python train.py --n_layer=12 --n_head=8 --d_mlp=2048 --positions="alibi" --qk_norm=false --attn_scale=0.125 --init_std_up=0.0141 --init_std_down=0.00287 --lr=0.00094 --warmup_steps=532 --seq_len=512 --train_tokens=586900000 --dataset="wikipedia_en"
Each number is 500 + 25 x the weight over its row's rms, rounded and kept within 0 to 999. Layers, rows and columns count from 0. Numbers have three digits each. The size before them is the row's rms in percent of the matrix's.

# layer 5 MLP down (transposed), 2048x512, rms 0.0453, rows 1600-1649, columns 256-319
102:474507471473518510540496519514543504511478518478521472547509468510537500511504463536528494513494519484504491487458481530517522522480497491526536510479551476506515496487466496468503464489504515
100:495493497510528477517526526530490486490471506469468505542524486488499472477520535514529494510533532498523488511505521471515521500546521498512458517491494466564457474522525498468486489522504479
096:463520504456502472521504462462497471514505531501517510475481539501484507491543512472490522492500518507570513502476531546467465491472502462496537541488497523505527464517487452479559509484515487
115:544552525537458470494527514513502482517510475503514480507484478523493485473537508522526497491519472544475521547511487513510506520477512499497548468532524483510476542465488478543480462532493533
103:527474477514502518467491498508446510501500495501489490537533491510489515526452498515495498409505487530461516470481485486472484505535500475469486479509473496507477514503511527497477480469509508
094:527461507487517544526492513520501438537518503512476526526519532495496515491503480486515452521494515462519504517512489538479465499501496504525571484540494464499512506466528512517495474475460494
097:508506473493502537518499492479493511506558499501497476479517504462528493554523484513548516507541480536521509463480503487463529497508515549480528527528457523527484524523502492506455509472524517
091:510522493490508498518484511480531478533482502493507479480447438488520559493504512536536485495510503522523521502519503485512478475470495508464499528514510472535487525497532484515517475493524530
100:508485502476530486501500502520487499552496479488529511496503509536482499487455501494500474489513498485467503454477496551519484502486478503520503496502496440500535483460525485490497484494477485
099:499546509488534493485473518517524505503491502489434522485467480468501522501563545512514504524511517502492488492558473518517503522512497498508486520552510477483493516506530521530542475511506490
098:472481510519525509493495494509463455528471477532508460467479482523487499502463497509506442500527555491453485529520511561487493499479533494485524508502523499508525524543462527519518514488479528
090:512522486513498509507523498520498477490498455525500533527473478487518515509520441489506521516523502509486490482490534539532515472495531484507474524496535487526511515475533482481519468475515503
098:497484513537559504496467452472494523495531475458458490478492492512500505565501520503452516533544504472465510504509556527523491525468473507523500483502484563508474494452484507498505504494482485
097:476510470504470469507497485511456496481495520469479485452514462497526506507489502508514499533535498493515508502471490456507502498541505481521503486501544560520534538540535546490512489503514510
131:560422464561463510471509457528490479478518506493480528497482514511509483488534456508550511453486531536473529542512490493539483457508497502509503477488439498472472545527509531510452510480540563
114:523506495475515482481487493518506518466521526519507534498478536492550514486483506473490521491478538507524502512525466571512500458499492514481490523460504497509537499472456474491531493527495509
097:535519493537504491525471488509493507490488515492524486494536497473448505475506554523488484472495546533481483486482566590479540503486491553504502515486517530456527496521505483516491462516509495
105:482501481520514522490487540512520502461461469467510456502495493495495462482499507515499523492509485499520516480490471477520505528529564533498505518500513498492469504481542453518480493492491526
104:492492483494475514505527539528467507486492520488557504506511517465450483498509520483518479486471570503531467517518487503526499500518501487506513554496442469528542534464510511503457482503516524
101:490509534502521515525515435481457500503521456478456484459519518514486508494488481483484554509474513494475525479516559534507485526525491559486444478487493524525530488523488526461514532461539503
097:468514506535495491500498484480489455494529539523517485513481546532485485497503486507504525525488521507492491460493508521479491504465501470492510525522519504543467494538513485496514456504525527
095:487473567542515516446500489489517513538530527529517495541535503505503516509480496478497557532500506521490500516483458496500484500522487498482527453481528493509505530497516513513505485476455509
104:502529520513449510497497456471539468516451510508461517527495467478486490474518492514530453490457466484484528503535497553473454515546475499501495492484510496534516506512544484499512488512525486
088:491512536551491493556521516513480504495480541519462491493518497514511511487501494511499495450470513535553501468507509510551511523466532488485496551510536489533502496471568478512502507520493518
097:513549473509476455440478518547472544497471496485545447539520543509515511507500473477551485506488512514510517504559509549530508499509514507519509501465493503539526501522499479534471504455474506
089:507491491504528471512505477496478459487502553473477523542521497524457499470491484491485458505500524473500466463514483544510531520487515506486508505519495497527506497490483477504475462539518514
106:488512521492499504482492479497504537458512576494492490463485457504472471495515526510514504481495485534489500512531515445490525482528492463530502496498509531468484484505522546529480529494521536
088:514534485532485499445480480536514510492492512498535538528462524507500529505478472467496501519500523488518480508521527536531514509468472509504479529455490481438500521541502472506492484504505476
108:538481496471453465502514508530513492511493490522479480492532458512497491489501493495472514525487520446471472526487485483474471545520496485471450471510504545522507498495490466509509506498486487
096:484473450493500507474515494467512439510522589528507530533461563524518507547508490495480512472495485517535479490481549548502493491488483502532523471514499505460481502510519451444499513475497471
107:495504532494508500531481489527496461519490469520488493505451485527469501473475541453561469492518470554493516495474489505520482524495503527476499475482545478491574553543492525506511522482468517
088:532482487499505516516496492489483491525510514517493493498475452526538490517492506543440525502468437487470496515505504558468459484488533514500526528519480461523478506468522487481481466495484501
094:504528458490510516525493483481476496513509515500502462481497496547539489507470483531495452476474506506505517475490496480525537505505481500508514434505508487524503505494481473549495511456502466
099:479491513463509512457523507511487527499467510535488461496509528514466471536465475520494479506486496497465529550492487518478534476512529486520540489458490453475552491479503525481503518531496512
100:540493478464488494434521510470493515460494500533506500485509493471491536523472460502498493521528490523469538451513462504504484493472490552501512527484516474476459542484534483461540532482503493
091:484532488488479493497522503483500500534496512454512500448542514531523493484480512507519553536521461488510507520501447515514511487540515475486486499527493518488525504491561477490543477489545505
087:482455476468484494495479529514514484506520506490478488438508508513487496452514505517511499527478455501512503521544484482511538502466493517454526462500515467512480532515511528497508471513512502
085:492525488503507488489487516497562505487489514498504490481466475498496469484520535502492513485536535496459542521495489523518514485514471528510525517518491466517501473504472502493485468533504495
113:489483515573508533518479498487484469541526470483538530466532512473453485534548499480509523493477504492519510501497531511479502484533485472467521521481513520495532515501537492482467517515473490
088:507534507506508507477489501470506546499494482513479540513544499501493533535527473495520497555478537498477474553513491476532553533528463553460528480490472515419493495495521493503506495465482456
102:478503478497478495524500535523527484533525499488458461490485529477551513509506537511467548544514514469545478499535535518516483493534564480542466471479457514518517528528546495495489467520518472
093:535541510532468490520546502510517475501514482508480520519528497480495526531487507487503503443500499510514530444468502485498420505472486512467515445498497516502558565498468507467526516513499508
103:457557501511494492497502489457521485527494500508521493491502482496486481539526469501518476502497516509499473503530491492453486459490513490541504518540475512490495473494491562521549501521500505
094:442505501506502503476512543517505460518519537527455482498485449510511481423489503490515462567496442516490460523526481550507504511471495506537508485529549481471520521502508478431550469514478436
090:466496524522441446531486507461514499518442547529485527528472486489509481531528517535483489500490457551478476450511491517522499509495473509469517522476531510491518534478498496492507468499482510
102:497491517498514461527477473462474466561479498494494470528504510491507523476528493463508481484476534491533514492512491525501510541490511445501546540458467493537464546518476472504473497461499503
101:553530502525530505489510485536491518475488495513519535491494501540476471487500478510527520453491456481518535521504492496564471500474517484486549491534525483493501515504516503440524491493500491
094:505501485504471512462462518513570505523517489471504498492551565499484494496477467477461548507517476521489516471524503489486499491516511503516506507494518450460531517482525506507508470488478544
113:495463515537522500463467520523468520506531500479493471504510441450505504524475467460488485516510485493483531537475488519501474529513464521458470514492506502457472474482494507515495508498457528
095:466543541510545490551494497492492459496482497439482495484472481510524495483479527475495511521491484503480552493486503498494488456476450503529480502492507500587529476537513487519524518498511533
# layer 5 MLP up, 2048x512, rms 0.05, rows 1601-1650, columns 256-319
107:477522521511537500458526482575488524509476532532453453511548509478512479433466540462485499519501506524542466508468474487534502476511517497499499511524527479496468499535475504539489536489520515
097:469510465475495515527488493486529520518486514455490457483529494509534517438532524503506528468492498478510519490486491515511532467474448449486487503522477546521501511519506476555461506490538461
111:535536480484464494474496473530500521479471498513546511503500503464520511474504514487499474510502505509501528529490502501494521513486466498495544502499530469506497534496503492542428469447512477
104:525514521516470463477513471531470507475514522526488495519514460509512513515488516450510487508494484524472458455459538479516485515494489482539460505504515502502507485509529512536501523477476504
102:476533472487512493505523536562503526494508458459464485489481492452536469483536517482558507501506481490520493512489507494488509482487505475472453496516494510465509471561484490509502555468498477
092:482536536519487473522461526534515487507478503533514521514510492525498496473508544485451479451487537471502477518486511511525479528469483482440482496504488506527532495503472501539522495491491471
093:494480486501467493508514484526503536503460504527475495438522509513498501522498523541484473485538514484490478486494543497515483541521471508534480532506482488504508468540482478505522517470558537
105:545499495460491541510527530549519496530498525521488477467538509502517487511508548477522498498556533504486510488458510487496473503568482531508462554515483503479484506510486497473458511545470533
099:509497460516535449530543486493525517542499474494518499522496570461485516496497502494492505475481483479501469543464538512486457496496527504487479510518512470498483485499494482524475522541467525
102:463499485494510541500513466475492498525480524511513516505493499452513485496501494489520460528536494461448508523474472483492461500515489464491505520472481493496496559475493517478515525526533468
098:502514495507496556521497566470454498508564497476437547512479514515527490511506499491565451520509509462533467535469481485484542504478483529489488512508458507544485473523490511490497562455512444
091:521486540510470510504479532525498519492472491495481496506519475500511489465500507489504506474494536473510477493476527503487495535489524499497476494518495466504548507511472485505463521540519493
097:509488484519464489456510497504480531493484526504469505495490527472459515452566517453503506503540527503449478521463471489479490489517446505490496552465506468530489525493532504519454532485497507
104:546470507468500487472523466482473507489523521504505514500543537481550507474526489475503479480495526507506478502498468508542494495505486508517543521487496480513483518529489494488472501515556507
110:536487487489497445497473487511494506527505525542498527504536520515501458516518533486539481494454504502509457514503488491546534506461526543503565492493485491490532526512534477453471508504478464
099:523478520513515518524494477465497508527493513521488511508508491441541479522521515481475483466490528469541484555476562504485499506525509504509457539485502495508450525543481516526517506514519493
103:504503504517486540478535511523518513514480536530506471531495481499491535505512478451507438524541506536457485500467493521477515510495499492483479512538471450514459524509495527522475522488494526
101:510520481511456528483509506537526520503468507452502502518552536506511500507547506551555506481525514495508529477470461475502513508483498511490518486509532510533459487515511497501477486537534487
097:522503474470490536513487557471517505491507557530497525518515554494486505448516496470474447520543524533479478512465491476490517471516528478485506550459486479497502540518495488488458503512482529
104:509527503484521459485497493503493489503542521514482498481532515533533499517510542472501508493516496484503482506514511493530495479532509534499509471420516523503489465512497507495530545471501505
099:480514488504482486504504544521505535551512531504509521481501535530514547494496479455479502521501457508472480532488491523499498565512489489488472526493492513506486518563502560481473523495464501
103:521507493521507475512549503532490523549499548501461518484522497478535486488491524442498495509465511495484522507495517470522512507487480474505541501480481500528516518525502522512485497481487510
092:513479493515552511424524514503515501485524460485528480454518527405491483486488484454500519563491526479504491538484565450469534483548456521518457478525492524495517503537506532435498496514523500
098:528485525505477518526531495446507459528537519531473512531473509488510498465513519451492477510496523475501527533480527466501484552533459492466546525489487484524488501538489459525468511473503503
093:498481504493524498483495488504511536522507494532455506500499486474546476527536513507515509526555479482509544514432522460499471480529495506494474506500530525487490513485532494527520520470471538
107:499499526500445488534479486517474506502499514509493527496474478479540466540513492504511518517512525520506490504492532501490497506514531493465543494456514450485495501462498447475521500517509520
092:523503519494541498487516468481532541512501503500438489485511511500519487497526527529499503507505513485481522481483517484445516497520503470512535494475497534546511446498471516539471522532493493
100:464547478419471513511504506532528496532501520516507490494461467504523482511505528509500499496525510522497484497497496474509449492507499487502530483508482442495510493525453510520507511512523485
099:526501528465493501533498478550536500517512534486496494458459472518522524512537516473469485516541515460491497523481489488492511519490498496548508510553489454482494524506490537498476474518495456
108:541443500477523461514485490522498512487474513520501514518549507499496464497499507500527483506522492491468474550467510471479482522462470505479489548536505480487487489510513523579461513503522521
090:501538510484484509487464485512542519502527516491450497502507505499493516428531519523524512477513517523477507499505515500511517520511487493479476460455521520509504501519454550484519516509509501
100:493492586458545528443493477521482488479504513472459479509519503481515521465534517484477446504494522486523467499474488516492509498498498528469519536472469442507488466524457500517516481514477504
100:503460530495526484488512517517463474492508517501526479523485473470512471452523539536493499528470515471485516490501478522478490502473525492493530528504502501525479479485479490480479496502465538
098:541464495503492523468510494546512523481502487499474482498509522440536499483477499508535480508523524484499497524445470522494514494455479508536534524499464498469451472518487544499500497507496486
087:502480487492536499505484515470503500471536479537507507519477476504527513485477493496510450495482503486519505510500515490497500507484523521516468441481479484507501494534484516530477509472504477
093:516450485469453512471536472595477540516520515502480504455477535514551468518493527490462484485485500496505538509487496509518465573457490491480497537479461504517484464566504514464492496501545454
094:519488533487496481476496494504464496460481541499448506516505527533510485499554517506499510497491513512524467522504490439525473500475538471514439502478468467474466489535494505518501506475496498
108:537501533506494508494502485474493548493490523517505520478559519493508521518501559512506466490500544479493476490439504520491516483484482511482506478505521560518536519523486544499452517517494496
082:487457459484510511514528499509513469513418536518527468485469493505551480429482540497502513465511490546516495460480519503486482499512514471499471509541510526537498515520474551485490500529528532
100:562522493486498476469453506496524499513528504526476501496553525492510497458482503474505510463511513481507495492475512499511488505475497489446482480519517525494485492490517495477468474461463443
093:488508508463545484498482439566512495484467507479479509499491500511525504503484514498485542545518487495478462489472532494446497491501449459504444509494496531506508478572466511528496534512523521
101:542515493497495488465543486552518482516471474516451546464526514511464504466567545489515473503517493535520463498489482516505469486464496531470527581476474488489453482538504519532496466474522478
098:534484502507503502493522458490492488484474493515475500520491517455552490516539513513495477484529506484507497524491496465519462467468502475473525526476501517486446491489488517542473496453508462
096:531469548487498503489504515513446483512508462494485527502476510479482524496486492474445496487465535430476506526482513507487500510518483543494507529525442475511488519510497543531487525433484472
100:464497502508528507501491518497519513544492476498512567548504543497514502507517488552521472528476513493469496480465537477510530524443526483531517530504509537491475503530515509504476515504489472
101:498495512506507524524522486556495517522523571527505498486500554493513522472533500491540486499514491512476476475496505528494551493536519522497502506492474463513472494505468501530528510483500492
100:475517490529490531488499515510530485505483513501496536502516534525479496446531473448500480510479456502473508494481471531538489549503516488493493498471482502499487523496538499496453531490545453
103:489462528527493514474534471478477508515520544488473491434478498502508456532468515477484472529524510538467488515484501477486498521484519493459536523501505509490456478477493517518500499451499477
108:500484558473483515559500502535460528518480478526504498469514528505526548491505517467499482540523542491490495540485484468520493537465530505491487511477479469460496511516489495505503490490501460
095:516484526490488489502501507500498497469515494532463520527528518505516502441498556499457507468501533514486470498505484519513485508505500492480476491456472516535501531530455461507446524476474483